From a checkpoint of a small transformer trained on Wikipedia.
Architecture: biases, untied embeddings.
Each number is 500 + 40 x the weight over its row's rms, rounded and kept within 0 to 999. Layers, rows and columns count from 0. Numbers have three digits each. The size before them is the row's rms in percent of the matrix's.

# k: layer 2 attention key, 320x320, rms 0.0616, rows 4-46, columns 160-319
# q: layer 2 attention query, 320x320, rms 0.0563, rows 5-46, columns 160-319
k4 093:460458555494515515483537534548557580481443559516455512501583474468487591443474570447479508467445454491536485474516556527437516561483466481449544459487512465450474539453497501451493479496516466459422475528520498474480559527582470543499460522462526495513490485541499482537458482457528547534509487530547472489518451470420453491535539519448494514588544427480470485438501495477530504478529570455520548638487550509469458458514562546501521476460502415545520544505503526478406562535613501
q5 111:479530521520530513497502516529533519557509528421480450509549515434523526494502516450546531495466531494529538439521495506504484440491488444437572480472438443511545563534542498536513496520467524550482495522430432473477470506457501488498512532533551457495480525524509476468535494520443512508519489495492498546423483435513484522518641521446517478438514424465437485432542497513478471491538475508531541542491550508501466563498531503464479493574462510535536481450469492466450512424499560
k5 102:494484544543476521505516451568488552534520521539446526486467469474449509450544530580447489456610515420506512480501562526502455528525506491526385536477529500374469441492493458475557477495502485535499535518476493465595567561566530504491455414490532489525555464492515555516528488491478500471431551516513506479574574473476483528478490398555533508511516492517498474541495518599528496547494576482453526476476525491423494525478425546526516529401535454466493599524468502504575454503488539
q6 102:573491484543553480488475488505459439573466485539462432533438490515490510493512493386521513498488524469577544504500434543476492483501467591559529512502471425492521519490485461550601498606511470510556485512512526585455525483484469421530546477528474483522510416444513527534537505473486494563438486489452502562567626479492502595463579464419512482519509473461477506550460478457510524487467535592520509491536494493451512489492494523532566520432466503486523498543421480473499484511510629
k6 101:471475519505490443505495409480552498479579543531559532498516507499508542484517512499534499472497534541558465547489548493473521558439460489451491444555500547406517514523486540510437461396545493523485408482484457481477586536454574568470460581471563530544494570554516426492471415558457552445568498592537461532492527535561491398441496551494526507454496521503575566488481509510476468466502521481518495524550439503439501530505519472464483499520510470504574554448498516516531520465512448
q7 100:506454538500520532443557504438496495566551539511482548496479530536456500566564537414521513501488506481455532512474511558488438501533461453562447487501447473495508430473472468548478488429503444516580452430532526569408517491606496493468459478454554478520514484466568491537438512527503510508453491485506501547494501440539459452518503583510504472531498538455493550489575599460499507520529480467498495501429443497481475448518480454519485482523456531474514507483487437518490557526443541
k7 100:477535486527471508497475494476504438418494521523466524515533529514525545548460536556448543542485479539561554438537562509478565480502503547503571463483565506461516498502496469515523480521562547494575472474528494437444426483524544451526533540562453526519540548469490572483479505510554505427375553481518494547459448557488542490537490482470514478440477578524512512563493520507574454481497489538507508463496624513498505469606420510486469494503614430528501531459524516432513483516432409
q8 107:495558485440479481502409432480481625524552438544453523551485420542572472507574500533501476504479477501432492530507501501419565507452510458519483445473566509457516527448531497451451501537426573449476441538520457501525454482463539502413496491476525505480470500482424473466471448493515527496461504550438437549543485538469571539509448571512583520573480495512569494443530495482555520541480542464480586455530504560485485509486516453578461522421558527556479531474533451444449427424495487
k8 100:498536484513559556493585587539471469473466508489534515479496520520490533554456544492502500504512540502530492593484502519587482501562476423499578462458517477546513481473508454502471544505517501485541547476510491538472566473510522447463497509477459425509522468540496578558568497580495505509479564466493462487510522534481499500391482570532503485457414426518497447495453507503539570511484461443548472557521468415498517514443488514533550428497509421489500430517491493467470548537491559
q9 087:555544508481501491524392532475450540493450478488498508473451514532507515500546485417599544582508528498482515486510467487429521477502537458450524473474501538488505514509493552470532449484524487488528384432545516522472555541472500453492546515426528456490478519531406533514527518446481506454456450573490568481525510533515496520496500484477490558565553426437521492517502514562464534504579496512493490545571546509508485470529576509464440541501456574488508608513499511557527456517476448
k9 099:499426532562464501480555408535520558555539567496542504486510482520511474536471461497438513439473542506496434510536509520524497531462534427466498478474492470563519528542524444487451418480539476499534552513423554522467513528464445589512524526595464488504453496513554533509493518557474478495523538540512518475533498561468528578421452584452486521469466561507449539468543508422465435513454587448470487415426473511504485617432497490546571462568539448511502457471589506559500541480524467
q10 100:542503412435494514489428473464541507529550472437487587560531527436480457516498452418466501504490502465477530482516583475515512483469475449456613458497508534519525500530470482454558544541522560465494468476493593479576460572508471450480520496548444475510511484491539484504568553500533473506462533580469497531493471542531603507519482438426479507457504434537476530427438493540489500475475491512533472495506516467493523571521528455436541451511506573500491551486585501464525487500488431
k10 101:536452508485510482443484483536443510488511497497480415455474467471539512506479502620420549501463573517519496488489504504532508469558563561546414495473513470491462451429542476420509508445462404491493479550425481494539561403479461449465493624454530503486522465508493554490542464513497488499558460446522505460494519458503482526458441487482468509530571460481531564560510434549506496517539505502513465504428467454506520509459537531480495562502482443420421476483443479558433498522505504
q11 102:516514533516461447582420496522531517553386511510553536481524484488538508490463460524452509452534511477484526469562549458498461454540529446485511437524539540526531499422482521506481539448550492514499498524548416527531463491457492488548493441538476527509564465381520536474516492526540473483511507486507493502503562479527454507449519521516514518487541563523455537571450456538425470505500473513468486541519456551464551509494541506459553505590503440477511493510533439439503485522510496
k11 098:490404503494510473429522456497517485530443523519501549554579529541469467474599489550479520515482425476543480440534453546548522516458462476536452447490467467459448519528491440526494412525451491455466489490479469539481548402542485542456512454481535445432457539537415447483522492479447512482461448481563503550483486529489452500459536438477449439525461447547553486558494480485484503435529477433457541462542550481537429475518477526497501499474530589487545532476479566534562468540525533
q12 102:472532546481487520505510546444506523466431552504458542500502473493502543523518526520457471563475461497550516435476519472509450503472528437476571558559517470534455492491506503487450549443444522497446481491499573480539535486546470470471485573448511449550485452494531550558556533466428503488560481467619516556541492554456447596495539524510523559529512406464484522471597498491475491518513424514528509538451521514484516485468494557542509565573569542480484506463501435487502563464519464
k12 090:450489521494449550484466491507466459543583447482525525471425523454430542454480482487473483507470495467467497500483529501453499477464536551521533480432519511452501444523468477565531512483561469453519558462588429535518508545579517611520486395492456546508492536475512472492472539453507532466520561507445412481483515462477543449495470493535500422495464557503578515504521448496469503531507540503469518509582491504518519525478538493545578492435464477534495511477539571473500514535525508
q13 112:460596511478542486478471524471417494480588523475479516440480487515433454565475508495531514535456501434451480426487470534513444515517445423549566528512504522487416447512407548513446531546493494519490490515522516536631561574513446470441416458504533504535497424514469533557533428515509512504517515503530505541432569510496563469541469449488515458586541494528505480502521562493444477522526515471410435510465459421528545507418510503537540468422477508486473505517506498534533484539569537
k13 099:542534517516426438563539505547507474541517447509538518453455481462498441503478526570539584476487560503545519562511525452418461526556490559487470437498515522501530487505459490472533470516456490492473541428510523494513417466438479556513498492501474471565477464482527490504478496511575507507480471450487487427489423531542483469513436541411453497432486518513513486480530422545518457452462492524473559526492553507546480496466529516437456553528515606490436462514522513553523502566476438
q14 107:494437545559471572562566501415503485478485533410542462529505418442463516514481427498478532518534492502460469450455490564483449543468479579503489494481560532462491468588506522547511446487532481571578519529544461494474598488520562544547379562494583434559546542532552468509517498495515509519502533458492555525459498444477479529546488526545519429556525506507490553503561498535503474469516497517465478606554448459581558468484489482551582477518530456476534511541539568526559464554533547
k14 098:457569427514576414539478467561503420495449496500517466509457497488467480464528551445566442443476512450513561555542354462477534519422428494463539541500463558506456494489482547496517488545489415470468461538493507544528552516542535504567502454490524457508437570485480519513509454544472478459477434526481494484564551516543506502502431516435490459496453491533562539499469452490488546446449482468480490490435506553500483500479517528521491503447403505508485544390524517457500524486522497
q15 099:494553575508522472544512491511499465481491542617537514488508503463483481544503529424534459542550494517535494488572496482494516519466469496549523480552542500524460432533526539444460569473585525511536525531577510540505512475432503465502447519552511474589591452443573507514516455489478510552542465515535529513420510457473466505522507519462537509519522513504497564473537430504496561484555469551520362475462562580513441498527544525449584553466515482499495491511508487459579505539552485
k15 095:434565432489546449505523567511524498604547470505424548610531567537475475513453550531506584502494525461488572467494535463461508531533482615454456476516483496465575474455491501498545465519445517508435446460493439458487495532494503549470514493557498554496425557458472429520434515538466473504493460480576484431481472489495570478588482469478466509461505461481489494495498505466520511484513536506455560519561526527449545549458496488483430538496457570515513498542466513508517555483522544
q16 095:432487477470520465505453538500519523542519502523461522434528539542483462549505554476540457520490529382483494506495476493456520513488458549538462482526427492527516546518515445588533525514484488535515522536526573513538534557480513517516564455483523418457564575517552583497473451512496514457458491503478527401528418582512478529575510556468489505576487464464586450432491538537461492514474440468477526493510508506536441413512420523491410522530504460545554513505448480490475455485558471
k16 095:510504509535506514488492449528506518470435513479576458470525495478541471526468513568491539414459489587546475521478585496569467479504480476471491561484525487559507482498408562466417448504506488522519510439509490493448411547506438523464472396517495456486459504448524423460514525521465556536447533496528474556527581460427447491445488512516570526460435597498478547502467469507434499440434519534502553537509443505594494515473595502444512475573496544469499493436511509517486587477510492
q17 104:486514520509486507485473470474480460441548540538553428516437495519498523514490541507489597479466382522492453524529477568505489510534491530514433532468499506523512447446466486413470491473515466491493514595510431452512535469474464502517455486477488506485537453521504445487478475455482490501482490515496560501521479476533513468500516473419516506534571494543494470514477428511526508561472483422459477454524438498511447549482469511533588537469486494464461553510554457477485490542516474
k17 103:506544465482637450519531525525515562424428474573464450466529580443471445528450434451513555465516492521422571506441535550533481510445479548456538458513511497524541502465456556582513548552545482462455502542496525529460500546499498494547507530549539475528503550429468456529483420508534425479545467492512419520470496491493517463459545505577509509564451472512549495506501431533544487500555468524409475554518528511456477471469520459467468463486565521537521493523478510504523430542472585
q18 110:553463468521500510541506495469576547520510406458510460499580539440430552531494544496522505485525566534467430509502487446586564476509476466478511543507524522454541492511476491506546534460490497429511516506514532466529493481481492551538419496437511451469526518539558533553577421449421489541506522497505479536447564489501491468554494498478419554477478424490585529508473533571477475459535436451580526554557507502488598536519479499484518527510440496495500525439519452519544567441466533
k18 112:461588511465488484445466526505477542491510534502449492500489504567484492488497560583476502503489467511512494514502575492560492515427545508522545470493491506516434466467533543537501506528519496552479441493484493545517442484507425513507580509543490551535432496518494511387503596508538538520522533563551510478541560507520442515518476438514539475464421418507513547474496546484523497573545520510499477465418524523476518524505454542530466484430478405544421544505488536483491495476502506
q19 102:408476419499529557525537517540534486497494461468464463381581544476455497432476498425470570453471503487488475532465536581460499455510529513486506483486589469443418499483525522600475478489474466513582461486524512456473474518446534493471468565506526474508531547562566494465487524451447413515537508472454554480455472495604470512562472505529545549519460527551521443508533500475533493513518509571495526503475484520520623530545544541539488497566485455459496602448569571507470478551494502
k19 089:512495571537456462462454493508494577426451494500534417535551495459493583504509514502467491503493563451524452532571505489535530495539485463510497510500515519510528458461485475474495520526456501535442550437453489517526462527449452439618444413498486473481465470529424495467544463556538497505493485483423516500540509485451531504437529553506486454546535442445579526511511573480542481428456553440502463535424487505494529581519529540501529487528498531481444428433508503522547482502500505
q20 110:440538429519544472425479471512454566494486460527479540573405498473584481450437509438506491481536594492460472475483504526484480455481520497458523429498475462446443485513572562493429448523512469538528478497549533594504499504521498465524582396457496561498494418438499522510473543466556510469532532543473479515455509434489538498477476477474503451487487502543433525540507489559491490538484441500452524515480499489586480461495437426500469525534501552449419521514567531448433456512521514
k20 102:614478497489471463451567506438485462499477466457485429492520506527512503481511495491440534479519488469530526477559527491471495556504461510558470411442502479537502481458526432515575556513521500510534542477491435511511499516557452592425430506439445440460534501513490531537583469570368499498478492469485434478549465487474475510434480500572528512560438503506471527540487473510522533509424480425504488477505508467561450414532496468486446536544492459484513476526482531521541475482468531
q21 105:558477509482545497530550494552527496441532468478453451479569480488514509526493532396449517527505542506505457481495545537460468467505476539411481492422456478540537513523471571531572454491492418534531519511473452397475534502506499517465464507476566576478509486558552448428532476498408616459517472502473570510454458497508570421482493504488548519586520488490544500514543491573490519611444397434475448448519508455493507509426526490425512489412477422512549529490469532483472545567527524
k21 095:527505437470474459511518453468480500498555518519528524499438491492477579446551448528566511407500500445520470425492467494488540555522459495511536483526571498559455512487519543515440550595459542524478429439526505474436566404472517480575439458464484528556481468451414409566465418467503519540511435489539467510530551423474414519463552469439575539405463467526531473428496509479522514471507548571497506518475429545547527533538483457517487452517475519508519490476528525538517454474473509
q22 099:511427560434593466491583483434455514497484564533512430557468522455448512479494506450444531425485460517484563535492573459506509497534508511443504493417440492487589555505566537553524447466585459478558490516490472547447534507443526510542533471479472457499560487505510484537500481544457546483535506476482469526559434554462468513429448533502499448499548488501448512482550579503479537480507528517492494461516467481534400433470498416521508507477483473529580569517509477530541520586501538
k22 090:453464423544481528469507547545542540440495478487528542417551507459501528474469451542538494583456462448451473468464517525500558538467428521482489470553559420574440532456496581523517524544462462582556499480488540454406526503522496496479551488515522539457454445484480548490491525499531466456517443476480445537446509475584474537528551486537528596570480515543569462510489494424524495471444445554551556517573514480559575520500539550508525455555501511499499460492489544457492541495492451
q23 094:508476515478433490468436441535579492518517468491490536586409512565578580499511461560499501506443518399532525512530457493454513465528498453491535483490557493510551516452453553462463466547494538456476577492481477522461476488478484610485517523466512474499463438555514523451503515474461535510543492539510505497534582474459446561405554476452514474485413496497488467556522496489528567558468499524467460497494457572495457561461506503476464487490569566561554531454496506498506503443479501
k23 089:523498528448510510479525464455439498466502497501590507400463551544470523497503586447508471438558493493457448505483485570471498528499550497548558505504452440546438502543513504477544540472533544463497593482474440492443531394531466506576531452586516423570460471505500464460398500507522491461507491495500453528524510484476550444498476515523511446529561527473538512431501490549491493472460503541549477490453442431443542497462521521519511511422487448488545454518441481466477516446513549
q24 113:471584534367579445508444532515466466481521524531574548521545545545451497492531467526425510494496422477505535469501471524524519428473537490540505536483501538593575495446471470452462513499468497505447531456490481476564475464523455496627528579558498446538484483534473537467464596468546467513448523515505546546561563566464543425519430550461541523507506534526508507472522502492478564500522560555517489524571459479488491531531507523479451454460546486478468552469488371420431487544520477
k24 108:457550468468453549527511527477515514511509469550389494484469531463457503528427491501526532507517537470555558460510597536552410515517428463544486517525529505410457464444511487506483589607497535506485496457589494558477557496573487481474393525419524527569552509447544487605538471503461513507469522451536471444514484455527493584516520463531437464517483462477483472493464497520521510488528454509480599559533597538509529475465528416502505523514490508510492505492497537485521517523509503
q25 106:535509527509501472557550522514470543492465466482468578438554504499500482572607547457592452476497515515467458535528471517481472473532442469472524529458490517482476513495487528463546496504515462518482461512503546429545571479479536406514496511541543520447503469472483492544526512439466472506451492493542491519510499465488473506504529540476518458495478463505552482559518490462460500540531467513517562489408437468539541527500505409517514537535457437464455468496459546555540435531550502
k25 096:473533512488486489487466440436528452469449465478575549497445500462511558480468518492496508480504546537486497534466441468545512518497546458566539493471536515512536511548576504534463522544492485515541507447468505557465526590498502579466477557479527523490495494567522498407439559546522562566531514498484504514522512500489529507533465531454458496408489577462400539488497552446497522462451511475480568484491528524496456462503459534526454476569513427504486524513492502527516492501473495
q26 106:526469436487507388567497558568520470523510491482597454543569535599548437476500510529506567474459536474478537523488498502511556420492545467523523534486460535489503547452450551460477468587483500442499478528533489441521471552426528571481496531566456505465458459519455454436482545484484539549480541490457591504527447555546533490486415508463509498492469537458482502380444465544546442490519553450473531472525516473484517463531502495476477495493563534568529490512484526547453522479501441
k26 098:481477470539508506502446524551422529528434426534484521405411530388540514521427497437505472504525505400524421553456549487490522574488497508458528513539495534455466486554503528454460503476517544538470500527473548552443475495532508479512443476473467509446569530489449533539538448505538506502466538575491397548536522513494579592502527481570507518513542499508510489505559528504491525552528495571507402490542475481503519512515467468531492490456507472434569529475486411523504552492497524
q27 096:471505472517514558516501445495466478508559526483516558505521520490508495492472533492539548506540484436512452480542478643497448571451527444486371472544438511506524481489473502508552509466489446520531532482505517474507493553552469536472469497532570479488459504446522541476519444523543539428503529489493440481460497538482474528458509471510459505481476574512474562595508439592516575512537496550530457446538461503529528516520464491448507471527546540501517474566577523506482556517512462
k27 101:533510474482545475435550573504514432419430540456562453436510462482457501515434490412545455476499529523499487500517584460503460495506428494536527494479509515486513466521509566519519492540487597406460518452563455474532549446512465516574462532498498442530540521535487495469557510565455444541541512515494484503508520499545517448399565553481485517490532486472529496456527498453537475460413498511474499521505530478545559468438502486483534506483481486493464508481489486501479496506470499
q28 106:543540530478502485540443582531514482498522526514545506550562519486445502498517492550428564555535517478576506377531563490472502514473521454531459541497459420484438524432441503556512529412489448492558542534540456443470411497574519541480491542548542517480520573493515382545541535525491494517494570491530456539462476471554484486626537493529461468441438480545484501451493475461506531516498495499496557442498521536550512481492559482431498542487524539527577452531450493440496503520461565
k28 104:478554489562483478485554507516516398469398420455429503464458437457433483525409471513465423448481456434502504577520499526474435482498460513535481412545467534429494466482468498473498499491409558575480582481461521478491584498580575510454433451464494454493481432493495521467547413515494455421511480465438487414499454500439518448443461489490575524471483500377525485519561565455544474491539527488509510469529459506485567548463468504461522482485528512475504513503466508505499469492438469
q29 099:568498525489413577489482444468527523538482532539430421445458499491536607517531479484438518567542558559519453448554554563490522494577563524518540488473462524512466547519562452501464565457433518528484537494546586495496520514545460477478483439489555556493523491467548496481496528485560509539518491485444545482511526536525510484585580458491470505509546420463500445563523488554482444554504525469545508529508441513533471494527475552505404476470512513550497434518519465517505519553487496
k29 092:440550568511474513522443521577500438511531540496562551507491437498452481473469448503538486517488474519449517476464476557518559499464515507456526539436522468452539436529533546497519500452471454509460394519559527472530522443502522445490511530523443507447489528544512527489509495525478535494484551488453538541502462444428536441487452502521525501573530498553548505572502567533473492492527459527540499521420537438511466497503452417498522529553526522487510555466408516479499505575500537
q30 100:456576565531477474551542486488408468480584511441498582491551523587457530588522471464554511465503538450485461511552471589464389487436503539507555464471469552481450532578532466485481483499474522502471460510461506543473461491504524471570509421460480491588485499507477608469521551443559544510495494456489538467544491516516436600521469558513517476452504476479453485530530503498507538465471494395527433499441423442492569546542543509512438527555478469527547509470508531482382537491506494
k30 097:451475517479455535465486512500521514522421492556505512527475447415530501492494507468546528504550419576485462482532515429492469488531561533467492555535519529531450468495427496497498465490557489519575529417542479473608491562502488557490521527566495527483486482552494510470457462575437479454435503511519459519487485551569494469510490468466516498507477558529505552550496539434545492543458492533478480427459570528479443481537413509509505540481483521413484469487401453547598515462457484
q31 107:534452525530525436481540514498471471477524517481493494547432457490461535531473533450499501531493499602504436561500441483577455569476483493547409509486527454537543616563492434519479538450419462489513461460464441525501436514502501593544460514504482548467501576534497507506507528515467537584473453524536453494450522565505532452580452468496461481592483572520484485459463522528505481508442496505461467463474547478514472484565531494485543490490475472443488485460518467531507537567474511
k31 096:498495446530517532586476500465575509475472551517507458422559520529507409541499541488514499477445477394483457486454454536488487509485508546494536463490444560484501477493554504551464475488533466555426542571539548468561550531533512443493507505552511496526574472534541475562474456558482474456514438503466495485490477503548428518520522539521509562407457498469463473534545479478507442550544523497493550498524451564553497489517549513484525395538503520489570553564560519410488476462446477
q32 104:570510449494510510525498514475479570507520462539490506475556503516497420440459506545447466431502423544448498417496537446512479556446530508521465474510573577567523435478441519495556530513491532416500460455517586516551513536549490536538511526483486527564492472525466526460540581497516496568492552514521483499487471454498494549498433452458460506459534519531513537486540521482558431539537535479412514544510476476459602506506498517537458435540481544464462499545491462522556503483549454
k32 099:482552529533525486470416421528490507472545547501535519564512468502528515539533479522423568518529529429493568508540467572484474483579462536539499480514459516472509525509547547489494450459519522523543476460418501511448418516473495434517501555511460509466506469481533538509471504458582450426397493472515534533523511507536552468516475532520442500469545456512468476518488542478526500613513479528450475438472520513517480474532512408543576516450452473531512484524544557557407546461456413
q33 114:465503529451480443544435522481471558505514433558582530533517526471560455449515527509534482486549504505510548457529486448548475512456583495562458502602520571575513457408433493560463559485606497472476494477538488497479460567481579576486526408585405420521506415443477498497490476537534517478496512505537502473495493511489563440478463589523472524506550528446518497441505462478510504496489547451461463498430450592496493518536562534536477481454517484475506416469507436514549483560453465
k33 102:520514535543503530488511496503514545530469566528469512436543517548527492462496490514489432508424522500478467572473487586518575452552432503450429453443465508510451441583539512456555485512454557532547482523471548533456485476561426490467532473509481510394495495479495486483544471471510487499504487497479518495604512537510485582542603456483453450535472510487540464585473477500576504488476537481518494494487449492496558509521434473479500491603555482513489599540520482478490551537465516
q34 113:522523556540454556490492547479549458548521481499540542466476545496548551543508431525586536467509512467491449474540543531542500461485504556454485487556510504473533552458522540441535475454513513581500536488549442517520528551522440478503495518530537463528552568512512463453478425437500480534562465425491458463493502511503519521484543485534492468505556480586527489447534509485477458497489468469452464443507503483519577463487460520465499479500487490472501468476547558478487510584528565
k34 099:556504508452539480507503511530468505487473510456493522510518581480478412526509479512494514468458474539502532452443599540454534491515474527499537560469548503465494507524480469503482487452438537495574516520450442522479465459519479538477478458563480526477492498505487532454477478547477503504476441519491507515514519445525534506613475533563470470470531520509417628471498485502428523502572514475498542461491477496519479548495439469530471484474566551520482456472382471536461482439490482
q35 106:494384516531531440513430480549496494522437475531627488511473479494533477451510523550518509516510497512465547633513534537443514456500529532440418512529465478536584475506538529541517508506478548526472468537503468484466505459442420523561506474511492455463464527500495451492518551559599543544482437460457553577558552536461466574492531557491540476466499460528517515499534419493529513477543547467544539555530505453464442540570464550526402484429467466529517542473505495461516457526540449
k35 100:512579432491470483484558486465445489464531527587435485477547513562503535526496522490557411519467515470468511379437434512514514517485489511563590534470508522498547508543482457514467591563526465548449554571531486534471539470560548503495507538516445481517486546490526546486472425398443419542443556590487548505523525507577435435479560487466503487515487485504477429521428487530529467484547486499535462508546457525470494533523462516560526485529532458534599496500430482515495489534489505
q36 098:464466479472486420536497467505507496486530557518565486526539438451555493456532413549511479425532489499583494568518469434489489487508494495543439486470527467435494522457481519502498525542488505513474497512418543495522498484481442460459518527489434546534521546504496511463502470518539452533479490531547456555601498493496504487453467488489570515419515516511525548480533479483547504419473544479509556504540486561466445490513498560436458503533504451519599485513490511513473499479472512
k36 087:489524547565546529464487504541479460409486491519463422515569553576515454511546508507497491525543511520438505465493497493490455479535481444473589541559501541572537425512520494439436517481472466473444566623548509527572452514486545514533459439466519526476525412486499476552511514502495492528484532536511465553482541521460493467509545519534478547537534442534480454458491478499492530531488535493490473449532492461502489549486463496581429438433481544427433615475518396457509544529433489
q37 103:451521420536509483501504567496516525469465457433476420557496463432451502478470481494483484463536561429507536524493541454518441463532481500480467520523509465401376492488511469603501439445493468493423511550473443554475521496480488518482501449405499484451507501535491526540515495443403474503481546538442589522497472461439461485534541427511506451515539502429450498528506439443544514499452511461511512508415546467501476455457546432535508585486512568535509522449532550487500528503476482
k37 103:490576507480507504471531410417516493500566482552435507582495537467434524492471555529465457554471517488530444545492487529473507526402483478509521475506488487496473490503453519509528502456517454508553444460490498499478470600488566542441542515539598486477480428469519572515497486544445610473545520499462504446497550524498480570388536450502566492515481479488534446525525487582526515546414539559512495503556481531535453510407550499534507451543483484477429484487537484509544376459543517
q38 101:554466428477562524530496497498479518541488474497488457423467491551590581475516514466509488467450581470508608489463465475480493515563500441533489510598422491524499530587502457545511568549494482451529365530485508486449509584459518600524537555475522500404487543518488484511466485557430528480462489564516531468512508456545526518603530488461483484541468482553460454438560484468473494546487442459508472453477506479538505432514484523478412473523458566561448493540525451537457451510465565
k38 092:457496572528442516447540456518568524507567585507504493519474482449529526560526515468508549460483535478592406458481519579516499521481464479409565402440500535555482539527528585485522479373520436501495486420539494499486564504570495462476507492479474487563495474490492522477511498553512524428471494486503390490438429551452497504457460518550418479502493517486464522539514540562543476453494452591461470500516531490579501529515465500508545475553496506474539475554495493515489507544568495
q39 100:481411487492503487468523573479541509568594499521436400416499560455479484455457473440549487456495476482531430568438545485468507439500514582391468444441491493553524521585520462484488492517557445421453539622507518515449547488495405456503507525486545493549460525542527526547555503465471444538491474510474518448443473467546504513490504475525532479473503440462468532512514588582532482425509506476562461514522563555527504470470480503488443465487503508551442475551456503452560492516514522
k39 097:560407482492490506480501380502502524502491522513505486570541445505541537523520535505459488513506523483485525423529527519533479538534499527439485600486495515437518410428496501512474476454444501567518469536475517473463377529491481473510475488537485536441559510529472535521466497480485538474472544467489497522485555570547486467477422514446522489448490482503528444494421530475537528489535591489529463491462503448477452518472501576460511502498527504442414488504522467526471470527507543
q40 095:437492524514452515533420434473457475498532516570495439547477473504458552470517478512496446524501495490475494531589540459467560539559435522451540480530537437555509434484499458528403450527600528494506503476477560551469456450523496522490581511518438499451551483430541511468477476501516504485469498538520488506485476524499532530524455499516486542499547465480483491503494465458569461480404516483409450511519496535521475537500502421475500533541503507568487522456476510465507481440510439
k40 089:493455540515542472460489536478476547486552416500528455439511508492537459537468535547462496496453398498495486475544434509514475495525532475500458468460521464472506434445507533380558479550473472531472496470486423484534524475494501472508492498516590484507492501485479423511585529498524521539557550483497472510563491582509423473437477548528586499500431456497586441548497480523410465495536565462607571503482507490525505499501488531525570482524518505531543559540531530459544548490494594
q41 106:448475497455572413489564466471434537498532510466469431563531522537552499520570518470532468501576548500490561441475505451464532526493459505452492437425527522489518475489506539559454576573503478520491426529601485455476492512473462586503508528473568478529458553567532428470482437519523520524493485454503501520526509507490515515515586478414535526511542519559492517448433497499575532497403473456498525521519506458477565576522507450517490541549520494524543470518542429480456556604553470
k41 098:534489438571436505492532486503462510507541467555544551501459521468488508474435466546500435412486495455518514556513523454556432501490490481519474457562512548487499484620524505461462449475530548434502502458480508520497477502474529545546603443483455523548520466533544573507514482532489473507440479522461472428502463486457501498420450512537414580517443441513514511467476517464490465500523492560532464464444481498458489485518548456492488512447455462490502537478548442532487459409397504
q42 110:545503483519503484472568508544520577458556481509544472460533508461533578466516429498550477465539535512463534541497498545569529482502485534519492483525530490536491504529496450506470495511575537474474502471516515470515470494526479460510551529510468543497516575561420498517497560567524462485526447503477534557502502485481486464488415394460525529509493496453559482501465520553491514541443505459549551552518503420519541488547465466592498487491452457502549531541479523490454468460535590
k42 106:442515498485517506469480502494508492545534548527469448556541479517454458462447498473480510503520486508523457444471483559502418502455507531506474517450493463458496527497559478477517535483398505537545467587487514461481586532450503469444505451456563509527503452480589507505447443534455484459430571496522515483468512523537462476502598445509492399479478506507518533501534475525479502465516487594507496507481540480519470444450496507437465541484480553451485501539537476531468445505473419
q43 101:502454440487560454464536542484562557467535427518461540474486469578545523475498491497519510440509538560511487515524526520536519460502523502488537559516520555522567539519473486462446442527370545456477499490534487483528466418522425536534504584509507530524447523519472492462517490488504461497511517531538581520516490504486474541466419492530538498455610496472549505439502471397588502501491472468440549626507483481522449561572458501585448455520466545518523514450495525575507451519505513
k43 097:512490590473552497512484529489428477533454505555481409538479444480503464534464522536481489508534431483555507492467497549529524542479478482501498514468489562504384522513525441493519575521514483482450475554512504474536477526549540457475509475517470471462506464516509557554446457478529478481515506462446494465569477515510542561551516510526521507544440532498528514526511502572493519544593498550550450488471593553438498485518491557499525536419473511432460455427435494416420509476552449
q44 107:535469468488477562526544530537526471499519501477473546532452481493429507506511538487530469506449536485482458427472494475509527538497437556542507492478465364449497493552527508490519496492530498512536552461505521516520558479553494515542464443482566407503507497460519539537512442472509548505458525515489499473482466549527581457471506495545528439500507429490478473560556552530545477589454436520506515465451512504536542503467552490507494525455508528453540425471499553510560528507476573
k44 106:498581509519480437505476491449519484536560585451486506478490555603559446464506512573487482454544451543494519558503531579443533493547580459510538482513498521546531541537425494520546533516436596515510426475521467530492444514472490489509492492540436574566524464487539526455505508545473470452515517511453503467499517476513449493564506503500530511483501502534463503445479441473419511485592537503482470576568452475530456516532494539526529521491467545580498478467502421540543464507548417
q45 108:446463533588449534474575484538520531543598541468483450541458490483487516474543421494438532505482438534505369494460470514513451490496474492487497536513545508554530577532498537500510462549496515526549490489467479521503517460471478495473441538490482521481481568540520474547500546465545474504480506486484577521570495518509456470526484525570452559507444396570536535565485469529512483449527511475543489468444469471491471528489490507477593576569532434486479449573495494508495436432468517
k45 099:501476451446579569512475498427518491433516507452489454501546509464547501499419552475453581578491568496420582549565445473552497472475485513459530459468512509491508499513506550572494531465467523456474572515461583493458480555467514454488474486546540428464553549480488538514501516493456556461540506428500465530502493487465448540479467501472453425509530555505527456527505551537462518555505467478521518530498520480508533519551516558514424426486447546470576523475516549502496554517513539
q46 104:537497482500528466478518515585523476524515564498447503471558506512528542581482449578554473433490516434451474448495586474463479483525468535562539506509479517529586502487475572494481575492512532517498533488458584467565521529431490557544464505475490426510428487464513473532540444463562458558490458520436471502551564482437502508523498471518492543546516548445496514440448523576563435532530436519487475470503507556476554490490540515451469502485443530508433518538496524516514456409486538
k46 099:498544433528441465492529517501456480466555520510533598469488515472523506509501538538472515518557495516584544531557583534548480476487516532528489537472422516480480524550450478516534503545523534577508484488533496446438413444537415514485612486507451549438525515520546538465465525516481554429493503487591491558475461450522466419581523438504500464478496465499439471493512513565466550491530501610496419390506488419487479484537471525540487453491461580503430539538491525542487498549481477